python train.py --vocab_size=8192 --attn_scale=0.125 --init="uniform" --init_std_o=0.0
Each number is 128 + 32 x the weight over its row's rms, rounded and kept within 0 to 255. Layers, rows and columns count from 0. Numbers have three digits each. The size before them is the row's rms in percent of the matrix's.

# layer 5 MLP up, 320x128, rms 0.259, rows 168-204, columns 0-127
097:129134117138161171084177167171134137093101098198140178065152158137114142092097138153202145186161119144166126150089074158125181166092126128139115129113105189081129115164157094197108128164111188135116137167127122139141153139126146139174130127143155110157182183185152142157132108167120064114136109064088158165111088117196117098095147114094129184101155128092123181084092151121142147124131
111:134153111146121110163123174117109077149156104060111141126089120130131172166119121137168145130109140113128115104177111047104139078173123121129145113119084079156192167110183134202153098079112121084146123150139200151067126111133115141046094174148138151144166122119109165124080106160169118159130129158132131099202148125079125117140186139149080138135118137172142082171133213141114176117168
100:144144161073155119085123117169139101110126122140093083106123054131112120068149092149138121090140076092166123184105091094138171070126124105152091078174070165085128103165126092185114139108133169112135067134145102146103089130127132074147116159095143146104155118184148131134159091122155127031144148148070232124130088096109170136116134094129140179124151111065086127123124156094125136138146
107:095163110120158142143133111131126119133164124104111083153160159123109115203117149171075169152132183204154127083187162097137111115122116166133152174142117148142020137111187102136114118096092093116156115152141086151187150129167099094152091162169156112110103082108124139103124126179057113079132163082173183142127119123109144155132099124114142122084102144071191065131062133121107113151132
092:126140079115112137115159088158146101180127161167126109208110122154114140141227126170098106113082126130155174128086136104128165089141124117110109117095115115103140068049123117137157128150183155094118186126133113161127100158087115143124118111124137159201088135167123121148170121174118128178168076171215152124141140137154138144109161064154148117103129125075163087131208127105139113115198
094:138175139081184139174092043103055132162157160125103139118125106075117110138160127151104169099119183132133120154142110083103158141125092159071139162101127074158145122138118127149144032100144134095095176158160122075105177156156145169149188149090162124113175153166110078149106101091134143101148181127131195125074129148166129143116119119060061155165086116135149105126156106121126101132139
106:206142162094144135070158150125137121068137079065147125104190159166184140146136089115152158079141179120142146140147051116170164116121149181146115131147076197091144170158186090127174121096151101116111109117120065089095094124129129110123153195126144140128135147130071162156099145131117127173149168076120164119101106132108084073124146106154121135135125108119108186095113156161114209136112
097:179150171090124140095121133153138098098175114114150108098164158142107114138101105120117146167138113106161133206145145121124123149161197148049148115123146124111121174173158140160118083119176105136078098113106130165158180126118150136181160157111102148127115186117081082208109084103143124109109188129136048067143141136119134200143116182108213149141126120097176068135113104158106119145093
091:126071150086134163124115137130125091126068111129157140131111132166112120143137136111144147114155114055132148147104117148095098126162164092044090171096108138147149129198207146096133128137125171101096146134179105150115140179130117139088145147165094126057170117183118196159092102104163155219100162171137111123129101132156116125145161089129092078059121103159105088175084155156175177121128
114:172146129096145156166158115096106142134133099120132118146102127122126072111169101123094164155160129097099139079125086118148133105124074149203172119157111131097126117088090200120111137128162131089072100103169098139047085128117117122030160111120105124165161116089117201137132187152170186109093155084146068139108087117105102134089143128165134127162128083132074069086187132157158114135117
090:150186146156173112117119169095103161143172144085131087128167131086105115109153077131135105114137145103087093157108116088129117154146093099184143098134087066204179080140165156151063120066144094085121151123175125121072178146089136137116161171104133173141065205102126106141142099109176137122151144135100110117134132110088081140167137104140130112139174088129118155211128082146101184161152
101:084127104125076132122182131141103107057112163143138112121106135138059099125154071039159096123129163084155129124119077124126113170133113092119148132186109156152181113138187100162119058183198076115111132099091122160132167117135144151142144150099117180154161114120133137133092135134168118124113094151136124082187165132179043170132132089132156127156127151078094199110112117141165101076130
101:137085117188122140126099115121158143088147117082092087102114184200162134130133109140171162115119084121113105099132135105146127111150148221122169094162125129154125156084101094133123200122122145157105140131106121096104141082130133112116096143153123119150076134081140082081078101121105143119141139106146096126095077113088158137109176163129156096073164190105202067176179111205163200121105
112:143160107163157116149183109111196103150055132146083123159101124159133185109151084154114168151136134170133146077103121119117144142160080122104125105154128086129151057105099108105101163090073127099114117179180082045121161034114150140063130137137180158116125163127123123113093135155111119093164111132088164130151142140097134142183169188144138164163111092084084092163160140177159148119130
095:149161140117125080172098143119126110110147159153135137146066153128147132156081150150127190123119037089097131076165043088166137119103121195102119167163148102140111070106118159130171096109089143164140141150141146202154093085143143078134162098086168111107123159118125142139145120116092122171106172138084152132120125101139182124143194199119124130205114073085150127122195157119135140149124
092:132177144105153154062103141105110097129129119134136135107100190089118120139149160141121120116087127104151086089145151089093134125089072157119099116116108142113091110147149138137097177135145117124104242113106101150173136061101169135129106180113109108161119133130134074074166103090154130205154107111117129147124093158090150110147111100045132128094099045111168088195135179082184090123143
106:115176123158139083144121150125067150123144033139144161143181158104148008181124070126167103101114164136084127057142122055126133135092107124159129099109150117095117096095078184140133152172126131129138097114134123140084127097143099080121091139130083109108163122119101073095118069126125114100166101151134086060105090095075088145104152129092100136122148144113111138070124119169122160121106
089:155193097112114154098106104151151107080139137140085161100095182157165124145088159142183129088129085122158172138097155162100071153102140106139130164153082120141099115160163107135099110175157176135158101096206175162132082148147133126130103159139138114122121148136117125159100110133125189153071203168161092147116139134132124141086152131206113066193185077126109065092125185160089123119119
094:100068092117160156106135166157097144080086123103096052129140100092092147113136070133117178102160125122142059135150130124108099125091134180146073178139121141191126104164151178117203136146080116130115101139123131160185145126155133134144098115149130135135146136096084097121119115156112110089192126109082054088123126127180130158068108049168188102129080180166139141140072147103152109146134
104:087077084168116140120156116111201100175203102114170128115124131125147156110159140118147125105137046105133137123140149150167159143095100188084114080152155149099145155085137093117077154131172122150125169143075102146088142103150165149122104192173122126181098135140136137104081059143155136178151133058103137099194099116133104098103170170127119197093185135136115132098098096082121118172158
103:082083037132088146111216095108126090106178163110138094154133126139126136084167075179094088145130130139149135111181087178140162108113113078132104170097184103141121159085135074145138128141176129081159139136143120180129129139155148061101192122087101156107067139082142159100107147135180154175126152132135145141130133089127136144066135098137131111157145107142127152090166130066065105148169
102:091167113128178136091127159117121196104124145143123111101130107093160169136181078092175200106169114157141089138150125108155173136135141137131084098072120137152108166143102111140139121108115098128153166148042159161100123162122129059111185114072077101123182093175090165092144084148076151187105133147171155121124089172093165121143082120107119129084131161083099121166099095113171127187156
103:068110137137142126166127186115157120202109102185170133066144119169078119163190169142098121106072162059157121136131132094167144050148099118137094106153077170157184162113107129148112169126111149082113074129085110195103115083139108120102089140118119099134134133152154128134102111163138125105137118130114161095124146142151073122067098151106146193096151115152199112123068123132180139082149
088:144128174087126148078152148121184153147124195141150055097116134085098096176131172113137162128105143158096135125114101096078098154102189117104110144135098097108137198094130088152103150121081167096085118198069185156104125057148151108134181120095166108134123113138170168109165103084162131107140155122090119124136097082111151106103095141110083175178131193172152085119139142124147111182167
112:105135155170137170121123089082150090118126124115134105127099150114139142133152147143096121102194129148179055134155130071159064161127105113136159120075171152100104122106188159082115070149098162124113148114190065158094144153192080093152127192091137179151120111069110074075149122104115063118143181083123139128099145126114132113151158130092105122145075166136091138096095120121082068103085
089:134087127140121128120087113136110161115126135124126185136079161115171116156101165052146164145120111149138092116157112079100131170155126142102207163101140115135056088102160099127081104134164130183118142121154149168161147134176097155160106136120154122107170112178138105177139059114117086151160134130107085144163183126199181126107127120121125075108153131112054084190110104177065192100100
103:150109118131134096136116112172126145147155165171126088076157110117095184059148096152128076140130118130152131077084142107157123141175163137101087141134179094141132088131120136124131205119091103119174108189147118086090179058153162193182110159123152132147100151114127141123097148121123124070180074153186123135129165135056119135153185202127140116107170094088148134126180146156110107075083
123:095068157107101184109092114101078145089133114108128161140059143127086157096150123137140122075139186142120152171121079147179095144145102133158137135125100134069087166120081119123157103132141165156137068137142180181097139153114157113180109115128174132169149173111154132137146168130131176204107127094121170080126167142192186119123095197125145082126158077090147204158143132178132121108132
091:181124122112129102146136145147178148121098191074124135116150129145070147191081127144123105131154107188117108087076091113160103113123113154156140102115118131149100170131132052156118089109055113127157121052152054137123138136111115156156141100113126192147137124111137156114049093136160194127138108129116126078144078145045109095176094106125084122105145127182178194112140143092169097143110
102:087127157128098083129153142034132156116102143118082196174109098144128130138163173117113081193175221123170091139128176116133188132109114152132124091192096111169125104108156056078147079124092154150142195128109098149189138153137119127134142091157185098170147112144146158125143126136066104136101133160198110170122144151119099115078092103129137126146090132186111152107110141106133129128134
098:121140096100112099123108135055223084116163112122153153094144087056091143098090132150156175121067146134172082127135182122136115126128080087196098080173124088118161114112110122141160157098133107129156179144154111153134137162092153140093100145143167110186185103110171120123125211184144151152144147106096145059171142162113111140069156107116115149133155127135129137112169083172102090147098
098:147148102122140064132194137097131187086106113077082097138184196122096148121183107097101161128144173161162108114116130159126175098127164106206143095113093148151097110106169134094172154073076170175068074155125143128130101105088128132132122108149093101080157182110134066115160149105127154126119137071125099175138188118128111117150131095217127131162139144127097122149142137107101077095113
091:180103024096135143122217120134153135120063145150102117154094129142163149129151082133119168147225162127124068126151118150134112108137144145135131149105093128109111168100130116055108125110112113096145102144133121077108103086090105138106144065125113098120123094081110094111203161110134118040141099115123106156148142183106148193126096144125136104145084109076105146153102123136206140089120
089:105095101168125152144098117122159106124145110113120148205162105119131157148152093140101135105114135099135100076166102161098218165106132191139159178103112101074148096121116116129155177119110093110043167091153100143173115094191061110141135133087079146067104205139138140099118173158140111133107114106145110134148119124100101162190100172121132084125083109143065146175101113157076147148087
094:099130101117151093139116188104091134078138136148155107115114222135098141122142119111110127137142107167128119106133166107120133104177120161147171185153145151159151164157137104058140121161119111122145160154120110066128095120093108046115132125163160106065133076126160123159123061196149107068088152166144140116205076118138131113146102166121083117140157188191141099116117151140206152077158
116:101148105109129064140074159150147195142130079118125137207155160108108087145155160059106140138117103112145126164157154172129122029165084084155111124127140150137115114167109140068091175088097147139106131107176114143124104113143123131151146123140089135191097152146194158085126088179176135123162108122128167127158122144189174108181158062169121116132169137137132146188148184111118150108163
092:150083170106101103191059134179115129138148096110129112158115185149062185162092148140128081125143130193121120097142165140093127157114108105150136205166098107109176088153124103108095138131126146162070144081149128136157109146154093126115090115108151109186090105098175159069108089167170138102074130094160108116136147087151123093169150090210133112122112090138170145111108140114108060142183
# layer 5 MLP down (transposed), 320x128, rms 0.238, rows 168-203, columns 0-127
099:171110123135126178143120125133129126119136123096156129138142168128152136151143144088164125076136156121140203134155151198164086112159099099082149157084111177154139098137125086136113199159130157169091108142091105100148096143120116082098131141117176108169070123095119125092099088104126137119059086061140079133105065125145131180141097076118088101105127071038161114102119179136059066122119
101:107106108096113147164125099197135103093142143108127103100092096156137125157119119158145233119150122101108078062102130136086138090107160066071148091109110180141134067123139125149191091106181159102104146162175153118153092105152165149164102172123109123121091127110154163145062112105141125161104101117106129145152140131112078185194100125162179175135122204114160123098078149130072139137097
099:160159143141174168137086160110099161119156054136122138078099143138129158147157084196163104076088171084153129158109126125132086143162114167108141154137190125091077136165112143153133120120176130147163102167105141083159173118192112113125140099129113072158087087158095158124119118130149107192109130143072155122155083111142142082159094121141124172214111160139124112073081101068139122205113
107:122212168146181140081162112109117095101102086105079115118116154063088129144080132151079107114182109157200101139151120169130116096143021160120185194093099170154100129150170119156142148105129134132111126111121134147204179152079101134137119107135129110158094112099071103134112137133105143104139120121059086123132124214166091131157163120116166138130139114103154144102106121137119129149064
093:070175144114077047157137108153148112081149107113145114069164139074147132121192163135100146068119081149155137130130103128098129118125061096097082111122165119145136180126110101084188145136139136115114116146141106147133107137145138150153169095133190129180169129118151093141145156146156110120087163082181089190114092118124158217064078119137056119137100112175109173160146139127077145131144
093:119141093160179168186047124112084085134145171102076177105143162132175170164138145107081139148155092175151127037144081135137121109106115154114141166116106137108145115111096172114087086126180166111131064091140138132075091084118124130083161176099111133125132148173131105120074095120142108109123151098126205149075102144201100144137136116097151158172090094110130098160155085151171118113146
097:147172156178141145131085206147156141168182159144125113118080166169109142096106100123165137085141095162115078158082096120134119168184097103096130130140150145110179104136155074140171067146111180118128165146130164135139135199091167149176102110119134172120131161124116199143092109135078096109133138091111151132207156155150179118085152181080188153156142127147120149139102106181091143108081
097:102153069076074079123143094130135084062088137112153110072114119169114150124159171157131120115166149094136188164111116120146132135166132125075123161087107197151095169177175126104128145126026095093164058142164100126156140142115128130161181132134161146122119109166184135139148099128084103154137188138122093120129158088136179090163107100084128091127111135131094114080119124181107152073083
093:146136059147137161136126181117149091120104181168156103140143067135159182139159120157088183175153108113124146118136143141112091100150140119175164131121106097110127107119141162162129137162097117175129091125119105158088138130153100062094132172110118084108116104160099121153109070116200087038163090148128140192086136105120134162135150111131065142149142105208168077180152093161184126132186
107:153131153157091148109103104127156141135133061098157153148172144084113129118210103152106133114081102109087107100140093095178143115109079105135161145116146115127099101122091124076060050077115090125153124120069118153115153132102135189115171040123148141160067112170151148141088100139086170083183171084101117134112130080129159078141090131058161164107126144124106093120136127094188115145124
092:103121144143094122160089178103172145078134150141105133133156135139158182152143163085162184119112151108114147157181141189100118119157096191101139202149142106129131143172116151119125159135131168099156111077116182178170085144179159151123131128120137090176090159086122124123115161079156133120064113175148159228157097171129164176090095126095086135163104094090103137072121082117100164133098
100:156082136137154078150110108115110085118112154052115161118132155096181157139179194156118114121076084125131098104160122131099118133140134102074169108168117125088133088115155136128147151103150119056071102111174173071120142203132141138105102062113143112163077185094077137072128147178155105080171119118074122100111100183056122131144114082101105125141122079113115122146120091095093144092125
102:122147130111126076166094114132116192196116111132120121115183084158106064085092098175098120142178123117102073109120118153094170067154109110110114142150115108176188097088161101139171124107120132105098118111094174128138124129093153091160168123184139153118075178098136093117097142135169137191104112178147125172174118231127152086142163119105157138073136167067161127102142124075123104137105
107:125156134142161115137135141188129131121149061109147179098118206105101144141128158162062121179089123151108091150162101166146189186112172143110124109084151137154144196107141112162166132136155093077130183062169141084092102169118098121144184158163123140123148182119134115131151126158112173177069176137131082095136148140072192131149127093154089140117118127146113101144144138124063197127159
099:144157109069131131178086191096121131097118104101165161181114148111118145179098130121156112111095140116123242074120075122153100136086153103111164148098118105153133106105137112176086127115104080137125118137123142091159067123089173094143192151115142178181124128099130119083097118100179112153090171129125130113141078105148169160114093095054068137116068118087097106123176136168109155101094
096:162114148177158094118175107155097099124142084117135143145089182097100122128165086146129131157160110185141064109146132115133175179097212070101120175172161153109098128175130169136116144172172111095128078119094102105099179088148090118121143171132146084100115098163112140073070126111108165057102118144117132159100071058102109123170068136070142106178145153171125099104147133135122107109135
106:183096110175134073161106125169076094128077106131168128066225092123130095118143069071158152140157105091173098099112142070120133108171168134103123195181180154109150124102105074074193162186164102136113123105128088118148122110170122106153108149124093100138155118145131133100108133103133100170158144146153094110170106110138106162111119083122125151099073109136185143119133151125145108085059
091:150075147146143115055085139142102090157116168135184157074090122146152055113093147084150093102091123135145189137089145120229126138152103112148177079106091108186153139091104115086147163124154118126148082162150157139156139146141090083088140128133194144105142124141066113150156083145117077103147130132139063115117109145121097069120119129132144148139154135166113155134112130178215110074148
099:103090162105170081136118085113113147127089119064101096165116106102112134218153117137113168132107121118132094121136105132167119140119048157130076133129081104118105110110106112094135120160113147125112092118089147125165112098090165174167079126188109130209134084125097096134155046173136138099153160115126075113133157150128216114157125085112150201150116084111168063096113108112104128164081
103:108105081154097160083173156149151140127199169077187163112154051110147123114129170134086120138152136148154134130129157149146111160170117193116140126101154134145107203127134071100135126105100070171195133201153126127094115067158153122145062155127114163150163135098152162113117097146153111131114105158097174069088186160191105119111155111170152179088155148132123097099130146072120127130140
102:127106089133120155084164104147118163177115051185095157131090152124083113102158131145161099123106090079112166131103124158102146161115106141103082161128126093108084148159161151067169113167156093153130054097130118113128111128103155097107097109092130100182214080158075170117154131127099101140148098108118137167055163145140118104182094095112080128064170182138096127140161134101102110199121
104:121164175127204163083104109162072159134082152091166139137117111107127160141162084077122142140139083151129143132121146102072161105154139120111083149088073139177123179132102121144071143151159157069138149124063112159117138178124151133083076138104126124145135119130130145124112131109066134115149099108177114139060098102120185095163050119111138208082158136135108151106112165049191154131125
100:094148079076142125150122108176147113119121161133131090093191103123109126095131176117115144134192192112132100087136120159146155155087091138072097128183134126205114100115107167172165162156181146105063108139110118136035059086163108150142149095143139112140120089140083151128135107108197131174148087084130100083117121138147129129108204102183174134068129127113110143092127119147146096136168
098:142124160100114146135122139178119143151141096145163100097144066172124099160148069177143137110108156061129112106103077089196150111089126130108103089073072167111152094156158102143080167102246102122161116082161143136120186113161078090110145078063152140102156124164111115083128145162138118131135094048142084092113142142128106146154200111151147137134103134104116099120114134151151154138093
106:104111132142128158110164141113141078118090127068146110144115165102116172150161163131094083154114123119149155138167126167147132107139049124097081118159154167128103098133122096034134095169074114181149159141122148121087095089063091116163097092142103174145122145156180157143130145149110135011145093086158134089107151151157143111209197107133095117137130114061114116143114166125118133106092
092:098096132115152103082130132177082108160133098073134155103138105082145146135169076201172133128146140143129146104138132118143163146166222087125136097161101141126066104184109130122107098130142120089137149137137126118140199087150101142156102108107103101156153117104096120050125151109186203176099129070154198143145077127094083119132190149109126136123142107130199171127146142184170114141099
097:102136106148144157147106184100101100135089157132140129156161099149138109160153210088174127080087110141120109076144135150150139108155109140111069132094131135087149179165140143166150137114176164128135179132151107105194089109092153151147174063113104084149094167101114199149157157137173159077127142139116105103107148128081080114190173116134130024078126086128087172143133163091124104167121
113:106090136061154179123127160140094090106142134138111153132085149133079159069091142159083186140162107090106097166128115155140088086117088147086135107112134089128136166128117161141099047130126174170154126114133130111165116145094166135125134177130072122070111179081146138124142166085131154093166171147074115097056178163171175107066164183133126161178114132095143165091079108165148121109116
097:138115182162163168162119098176183171150110176065114105160197172138064155105109173126151111113093176134116129094106158124124035089138107216150122092146133111125109175127143096134132140103074132086179163114181112093110152126132112089104114113125103134134165065125164126134164124161142105126206102146170049106143135129141116105165162134124137133155176090097106158119148131127131068132099
099:100128117151128122105115129119120079133113077091155086132175093078126146150116077067078081106057097181160175113181129154117159163099151126128119143084093166103103133133089168125107190149128062144149147181113118151120125102151112159116148114062069138110099129170153086174159150118134198122173135128068062091102094123097179135109128123198143160097107100120155143076142112107083136110155
097:148071127044137107100106091128201167083182082155081132201132129111112149094115156145141170081079119151121193115080137122123063131153129147140135126142144151112104110111157157128157113115145109131104153090114186081106117103156146112104180184125148117142113120150175137046104119131086145131105212126153151114190103065066125107165151090147142120157118154134104103144145099179112148103083
090:199126163075097074119154116122151134111133090124101124114138136137153154161132113136132128114142123126127165081106117112087178140101097163138083204148075119181177190122140157078130147089122182120111109092147132138148100143193171147101090138117133125118102072062118115100132125097120085141123156171142119138167100108081165134138141087124109186108146086129100232160158172172178123069191
098:128204159109128102127140144133132134172120115153118126104111136107130173172137184174098154136141144106135108147181096127079056144116143131162189171119110111183198125104111165181120132134090125126083105125087109145139145122143097145134086174111093145104097230143121125196084098099106115120103121073115180178122135111115171145091144148075140184117110131147159173127150053170083162147182
094:172125133088097114126106133111123118094137127148167142126105078113177139199142128094139134144142159151190139139137145124103106189091173091152186146072165136123136087188108148143087181117083125181115161118120147170158182093069125095133135118156166104075068117102138117131152085169175184145128157087085079211103143141081143079173116147120128166154151102112103176072128096094127092116135
099:100158103130110102126091089112087140179139076170176084095145098131134167146061092152117174108127173092116135197128088125166143171137093121150126095156135133144088125163081143215103128098133148098108108138157134217164141188119170160133095130200049133076131165166157207111100124108076116119143158105092125128118098138168121124140177096108119119104135150117130120109087099114108125183117
102:130131172122143181155132108131101133170107105100181179106098156092061135109157183096136182116113094123125142125091101143146078145082055113133131097116077102143174121142164149104156093066094124111133122138078090129138080138145077180149109205140086149144101106157162107108148112073119155115178141122163175148154113156190193083168130103171159141081140097173118113174090105105130159086155
# layer 5 MLP gate, 320x128, rms 0.268, rows 169-204, columns 0-127
100:139171081203103150091134162136151144132167125151113136148090151131121147143178125137157156156080111190091130118122101151173101077160157119101110131149175122141088102150167103221208168121081142068139100191132188152120099206120137134088110160105121111083149128182076139071148114143092075107102119067112154120183135118179125142105127113165127170155134123144107113102128124140108166095103
101:093115086126126156122126112108112137149144158191129090168093136118154156083120105057141105146149144082123176170124109095081119169157125164132088149057148125123147141156077141072135084123174073139166163132162115094151157094190181118075175115094080122039152102124124132192119149172149118143177153079148128147102118112127146183122119110085143131134151148103176172119100197120064105112102
097:100131087115093161107105178154160133155142180121083152126128125126090128092077109109174150102134091131123101131142175154191130145099142109130169131141099192104103169217085225161139178178102145097160101079068149108142161198144157136149135100149116029161096134112185111141156178125156134103109099151151128120136164104113141142126144152118101167169125139092104121139080151128158109165164
087:089114118139147151113152106100098168105167161116175151096137087127125153138144138186118118090077112175161142124122147053154129133098060133197152166112133104099120089166123098082143103064129098138120098080148136105104072093141206136141160069115062074150157129188125192097157153194157111140160137080103137061110181158134143103121147141122137117155138152130112158144118102116093178076142
086:138193135150129103115118081181178159149170141065127129105135109169117109110085119143156136134053141117149129161113186115186146143104117148093050182120169115137117070150120139173162123096117100185113172121064154114134100137101135176129049143153162174143164144151119122150137175143097139127077107139207068169097153104161133108157128106108179145084159121149162138154161099133104100174095
096:170148112123188178177171147147124170110162110181093109118092151118110112143148200107147162141140055131161182090098120095109087131123149074100119114067098085180116141113171136125156073104081155115173105098053142107126105121127174128141219114100086165079117083193134122152163128121113087133146144168089156130123137106180128150168110136142133119157087154133129099096089100079114145093102
091:088103102181141098146110125155127140134086158142100132187163151136098117140114119116140171094072121092115137027188124121108085081138125089134066169104126123121120089142151130098152163141061148126148100086133211136136136105115150081081139110194163057095128081091181152100135093063117129148117112184135162102120125142123136155137128063140096091129106165166103097161194111139171109116141
091:152146170124151160108127093172168091133113138156090148061140144107139071097113118132136092075122143142143132198068128129099127156124188160098154091141116165092094126186164149080131102116126168139100142134160138109126169156191092121190140102126151143175130116067089100164130110169113164183216171159136156101054079118134134106162165120103193074160135150079122123126087118125129141147091
109:078132110140141106094143094154127144137094127132099161115114128081146198142110181167167146082129109120092125109130171049162112168190134137110071110066131101128072148132133145138048185137124111116132157102126097143154131141105153119119156077134154148148129133164137184155110186109156099128186070126137161141161139195093127161176135139074104155049096168131084188097108117190116158131141
090:080099095091113102098151141121088178146151147209120114188184150114142145131137135165136115139185127126189129131123134132113171107150129158112116107141160090125165052105105113092110119119126140149102201188144175124116142149099121191120113108114089146149168180172182155127173138174167111162148074126050139125125089101085205106141121169100101140050144128141149095145104145121105131192107
104:161082164169107156126119142067164116137144159165090087151138205171170129153127161107180069160124138102144123176097138145102142141114136227119108052119129139150116141147198104128168124162070144100121164112085117133142090108151154116081154102132094090126088212155092152083146119104077169165147156109109122166094119153077100125091124082130194101148137133138156113139134089117117094166141
092:073143066135143154111148109090105082159188161104120123127151169177123212090135137108112092143131132132114108175125083136181176130106110075156130174144159088184083148163214188146107082100158123132079155090132157156158068144136133178106093173152154160114167086147109186139162162137140149121087141165151103132133120148132096104105140146168141132116108128173097160089045160108139122118115
098:096121168101133129153110135130159094177134159127165178188141159136106128127159159103185091150121138171148132133168140115102178102078105178166099147094164170149103124097137104195135112094172113105112142085126166166126100179122162111119122124123143128159105110119102167129154150138187121196065141109140096137154093142230130071138099088119092136175141135122162118093099197128033160144168
092:147090112120179090149089130171132059076112121109147168129110129177086111066091120068157136149172123184078151173125148174114099150139126186136158148133114123116130133103077159109184146131070152143184177224110115091134150153164095086134115127138108130158136177092124104062139148134172045123117134091094153094122158159108154102156133117145094123089158143184151101109134108177118159159118
094:092155085058142165093124142120136130120156178201167140130124129162122088103146113118159133120076084133170192140149137074127072082162108172184108107120121111112105151102124109181092165088087138123085183097111109146143131130163142103126142155143122188144127183155173106138197150109087102131178128115153145084105116076129239132143148123087147118119100118099163074171162091130168139111137
097:132156140073107125104148121100185112080162089156134122171146122059121144172118123102088093126133171145076157122113102110128099088114090123209138103098119138083129057145105126171070190148105114149118137134126178147151162117141086063111112162126173071112166116106116051167093051073101155111159162147158147149089179091121114111161172171107109156159123108114129175081105099124116108121138
089:125130170147131139122186129124122113106128196157076105069096095085139084133108123092083168069101107143105133142117175019129120097153127090135120122131186148150114128167096129086147111139146109079113125125070174187080144141118157151101114121109167132160145110061153141171171127105196110155175151097094108090119143103174147095130102142141161194074091157150113115166062109119128100090127
098:113153172121119098096112070132123135145172127109140103114094103146104053142114116148163080135124161156085146137159153097120111133124042083176117084157169156143108155076117127107157120146175105155139152154154155126117161096124125204141141078159086113096178118156187137103091160105159155113091184184148106115094178141094119115114136089100198175104169121125146080164165148187137193181101
092:117145155133092124154110102138098174114134146183094143105108165113148098098126160116088117098126090141179135202082121123123154131135077175087149123094078196088162149140167091171117112157117157143172084193204125157110173189089069107136148123105111124134146090075093169133073118185121140119188138171090106123200155150110078115092126173102149091168120123117132164089107128127108148171130
099:160096115133100146180103073136174104113117157192095129138108172054113100132107136111115083090137089143132188125071079099106127149129165145096100104135119147163147077169066087106113129126115020164117152172089114076116167136069090136120100109093088092113112121111108146153074145126132102109170103101124149160092128137124115076158149162076099101076085102079143129144135113080109073114155
098:097137180160110151056118105095181147061145139160124124069107144108110098144112087156093094116116112106161183129104126109089132214131118125120116110108042110088118126173124173115081116143126103135142096149179172123111109105132114097087126144141124134113117140092160055083097095111139101109181152105112120157112160128103105096121137104179159092088085136065206118136154137060092073166171
104:168055160158106107075099141099140064113077013073086090183123143133125129115121093134172120183082130152119095112134186104119124175140136152181066075098125158152120126144171168127120149104113131158151148132176169125165133142112175118104131117143128095185095146161145075129162141144139113146117180190151133134143149090141189101071119115139162102128134162122087184160157135132156103136120
094:187116107112124127097134144098134184122168090143149101128155107129153112148110133104158131146112126114222163151156161164129131129128165131122167083120079147124165155119174145129091137104070107140181226150094107168110068067077174113057122116126114125164123145151169146115121108109109092159091172112119044203150146096125114160142130153181110130171135181154143103142191169085125147110132
106:138153161107136082111129170125120159170184121144098101153132147152081099097116103110146097160099115143142177143133207090118149114150116123102106167155146115188116114137122136183142140160081082062113133180095144078157125120159145114065128099081130116177107172136120197147099148172142140197117102159182112143104074096138110113110117119164173179091237084134184161135121152118113122149092
097:154101142137080121135117137103136172096137152174148108125070184104154149159115188114081160138092172114146109128152123109112088110172093091156183185101066145156132119123178052131102123108070176135135076110139152155180073181128088187081111182105124153086134124129172170196167126157103097082133120151145129147128179101151134105130137141147159103106100182118055106131127143138129192128119
105:135102111166122138098139134103173102119091132138190169176128158071097112126050166093132126078171088092075144147078158187117088106119174174140123156120066100059139105095147098154127186133145116123137164128147169164143123145113135136133111116126093145156118128079069170164122132152151121155101063149087099182142110118167128132131083152112130036121077090178130168187145130104113105142167
102:097087153118132143141068143102145141146082126127134116120149148137125157107098192132096134145168128118057100083120154163170107120097124160157171166108090140133113152118090173210092142098047196135138093146126122087117092157121120090074165136101158140131155132044115103067126119137182035090167164068079105151164140134124093136139087137135122095136144117148145189096077131125119137157114
103:147179145103131187212123125142102136158139099096141087168200123096149120103157160122140136140182117096103155136135140119140108097112145198114152148153104125083094157118200132131146178141112174091116085177158122124134100107139140068132105105182162116130079137156148128132111128064091083058157174077133097142106162113151188112072135158187151161169127127083136181098132170183113127160110
109:091160110135125112155133084173121138090100119148167111169188153151134179120115139078120156101110131110147189118131106143121160154128159060105097143077168128086113100135032122175119157160159132164169166157136134042096157076123129183104141089117054154150082165165177131164157143113156110089153030109132105163142085065127114117152134144108151149139150135143125133098157100095089132111123
101:130137151084153098133120112180131165093170155125084137088163120154178103093107149136143128130090127095088131152153164189145108077254108120115128126116146136110104172064150169110145153098129122148089183160140123135080092096179118102141125181106132121161164154163132091076174182150096103119110159101129123148095123106131151130179104119179141191191086159121099158088198148092132133098117
092:167152179163099106111115132124155125137130101136122072118109158134146096119138162124159164126100177121108157159120165137041127127126118123094104184096146083072137142145184171130123144152166138139115187101167117161171117175219144118109113128075163159149126126097111117100094168081140112114122149180074143190125069145102167124073082180185156121105145071121085139127103156140154169209131
098:124159143135069167095175151164102181131125119157129154143187141103168146107147144143087078083184153111098114103103128161135088183160121141136146166127104130137117126154091163096134133181141092063139113103091133094049163210132079164113137135105061140083162091136118149091160134136168096137148151142157084149101089131137156051141103108085114129183149136157092167093190122068113139105157
091:120095086125159110112131125124164124174125125178057110135120108151114102052097082089160098158169107091125108151146134187128190128133136144111103116130121140066128125122113149089179227156162098136129122194173120098180168150140131088078147130127071124140108113161155149083170153143116092105088135121136133089107123137124152115152128106188125139075103194170093077112151128197065171094138
094:091202110125130156120097076123163123170143143145182143133105101092050142197142108059140127183118117137131113121114183121118164082127103050157148074140166089140165129141091135101155123124089069148125117128175059110137132197156124113137101115128150143128104109137160187144190165127157139181068120115115081105118087140213101118126113140126113164065158118096149170142161151123123099127120
117:108141140152082177126174125156147139086142181126170131148073105143100152158111102124100114098089182141133154061071125146160118134123127119138208090140103159078126172154160085129120104140189098155125111115136137154133140170121094115139092100162130150083162095121104116090125122079115104225145153086080155145147128108116028068096114139113171146116155091155145116097054094085088134150101
089:180089106156127148139117115086085077085125150138159134133176138118136132077140104167128182145125174156137039190106117163172166136141125230095148130122080154140089160115169170121124131109041118067175153147159082145121153108142161131078103112174109087060114110136115090120058098177106114135182125114160131157154133135120165092112125168113151092140143123123098132149152179158128101117130